config = dict(
    activation='swiglu',
    init='orth',
    init_std_o=0.0,
    optimizer='adamw',
    doc_mask=True,
)
Each number is 50 + 10 x the weight over its row's rms, rounded and kept within 0 to 99. Layers, rows and columns count from 0. The size before them is the row's rms in percent of the matrix's.

# q: layer 2 attention query, 128x96, rms 0.175, rows 0-4,64-68, columns 0-95
# k: layer 2 attention key, 64x96, rms 0.151, rows 0-3, columns 0-95
q0 100:41 34 34 54 75 46 49 24 64 57 29 57 47 48 41 49 55 30 44 65 56 42 58 63 47 43 49 58 41 49 70 36 69 56 41 51 52 47 56 48 35 58 70 52 39 64 49 52 51 42 55 54 44 50 42 44 69 67 45 44 56 58 41 52 51 51 37 52 56 43 43 48 55 27 48 35 55 51 45 60 54 63 46 50 51 40 67 57 59 60 46 40 49 56 58 60
q64 100:40 37 35 47 61 57 47 38 65 52 47 55 54 35 47 38 48 45 48 55 54 38 59 58 49 44 58 64 42 42 73 40 62 45 39 47 62 49 60 40 38 63 68 54 56 80 49 45 45 39 53 50 48 47 40 39 60 61 44 44 43 57 58 36 51 65 44 57 46 40 51 47 49 24 57 46 64 53 48 59 58 77 41 44 52 46 63 49 66 62 46 42 43 38 60 54
k0 132:59 47 47 35 53 46 56 64 55 57 55 51 14 45 44 52 58 44 47 55 36 49 65 56 52 45 52 48 43 69 55 57 57 47 44 46 54 49 47 48 48 56 31 68 41 50 47 53 52 41 43 31 56 50 52 33 51 60 53 37 46 57 41 57 51 55 53 50 59 49 55 49 56 62 49 58 62 58 42 37 50 54 02 59 43 40 50 48 43 57 31 50 56 67 43 60
q1 098:45 32 46 53 39 56 55 53 45 39 54 57 38 55 28 53 53 55 46 39 48 54 32 44 56 56 53 40 67 41 63 61 45 42 49 61 65 51 47 40 52 60 52 49 60 64 43 40 52 58 35 39 50 49 46 58 55 49 37 46 59 52 31 54 52 29 64 32 37 44 48 47 47 53 50 76 66 48 33 39 72 53 59 41 65 45 31 69 51 56 46 59 52 63 51 48
q65 098:48 54 58 45 43 50 49 47 54 49 46 60 55 47 61 47 51 55 41 55 57 50 41 49 59 54 60 71 18 39 52 49 38 57 47 43 55 35 45 43 64 50 56 56 49 62 67 75 56 58 36 44 54 49 40 45 54 44 23 54 70 26 40 46 58 48 46 47 64 58 52 46 39 40 72 34 46 65 56 51 54 45 42 50 45 48 66 31 64 44 62 40 57 52 52 50
k1 098:54 63 50 38 53 73 60 44 47 50 57 39 63 54 47 48 48 52 59 45 49 56 70 57 36 41 50 44 61 60 44 42 73 45 56 49 35 40 60 54 44 47 45 45 34 38 38 25 40 38 62 47 52 68 63 40 35 61 61 62 36 62 61 46 42 67 55 59 43 47 42 46 57 49 35 58 47 53 61 69 42 54 44 53 42 45 50 61 36 51 50 44 27 40 42 45
q2 085:61 45 54 46 55 24 40 47 39 46 49 35 56 66 65 47 37 47 72 41 54 50 55 57 61 41 52 49 59 54 65 36 59 33 58 36 34 59 43 43 32 57 53 55 42 51 52 54 70 67 50 40 45 50 49 49 53 64 56 40 32 46 55 51 48 47 49 38 55 55 64 50 51 54 36 69 41 56 68 61 57 68 43 51 55 58 39 48 70 36 42 41 40 44 45 37
q66 093:55 56 53 55 50 70 42 41 54 56 43 33 41 66 42 52 60 50 58 43 36 41 63 47 57 45 37 55 49 38 64 47 53 83 45 35 43 56 80 67 40 57 49 44 64 40 46 44 49 59 60 56 45 54 64 44 51 53 50 44 50 64 33 42 57 39 47 41 56 55 43 46 42 38 54 44 42 50 38 52 42 34 50 65 40 55 60 29 43 40 64 44 49 38 57 46
k2 090:34 40 52 55 57 50 72 52 44 36 53 71 47 48 52 29 45 45 30 56 65 53 55 52 43 45 55 53 51 64 38 52 23 38 60 65 54 36 41 47 63 41 53 47 50 39 44 58 46 36 62 51 64 39 55 50 34 62 40 55 65 40 65 43 41 55 54 48 49 55 59 46 64 51 52 41 63 55 52 43 49 39 56 45 56 56 47 56 44 73 35 66 52 64 33 51
q3 099:51 40 54 41 57 44 50 53 28 33 45 45 42 57 46 52 63 57 52 65 35 70 53 54 49 49 51 30 49 56 39 43 42 67 48 66 38 50 43 63 47 50 52 61 47 54 53 57 38 63 48 57 36 55 56 51 40 47 77 57 40 38 48 51 57 49 39 46 63 54 19 64 50 46 69 43 44 45 56 63 54 38 46 41 42 56 39 58 46 44 35 42 55 41 72 49
q67 089:36 33 66 69 55 42 32 71 52 54 34 42 59 54 46 57 79 51 54 41 60 49 59 62 61 46 63 40 52 54 61 48 53 43 40 45 59 46 47 57 43 58 42 47 73 40 54 56 43 42 62 39 41 57 60 62 45 44 52 46 68 43 47 26 57 50 25 36 37 48 61 39 48 56 60 44 51 35 50 45 42 47 45 52 56 55 51 49 59 47 39 46 42 40 52 49
k3 101:69 42 48 43 46 50 40 28 50 52 63 59 49 34 67 48 37 31 39 31 58 44 54 40 45 51 48 67 42 38 45 35 62 41 63 56 70 54 66 41 57 48 55 33 30 57 59 54 57 52 44 53 61 43 46 38 54 54 43 49 50 62 53 61 35 38 62 39 52 51 58 48 46 53 51 64 52 71 32 45 52 49 63 39 49 34 43 46 59 58 61 57 63 58 49 49
q4 101:49 48 49 56 44 51 74 49 33 52 31 58 37 54 43 54 35 69 53 37 59 39 40 41 32 59 55 40 50 45 45 37 47 30 48 51 63 38 73 59 59 45 46 55 49 44 52 27 38 47 50 37 46 53 52 53 48 49 54 49 58 46 49 45 58 40 58 56 50 39 57 64 52 53 65 43 44 68 72 41 60 52 51 61 57 36 39 59 56 52 34 69 35 48 59 57
q68 105:52 57 40 58 44 48 47 47 76 30 38 51 57 51 56 33 54 57 56 54 53 71 65 59 53 59 51 34 39 57 67 60 42 67 55 60 50 55 46 39 56 36 55 50 36 56 46 67 54 49 49 42 41 48 45 50 41 46 47 59 30 38 50 57 51 41 30 64 50 59 44 49 53 56 68 42 43 53 36 52 49 46 38 44 50 49 66 56 55 46 54 56 38 34 21 33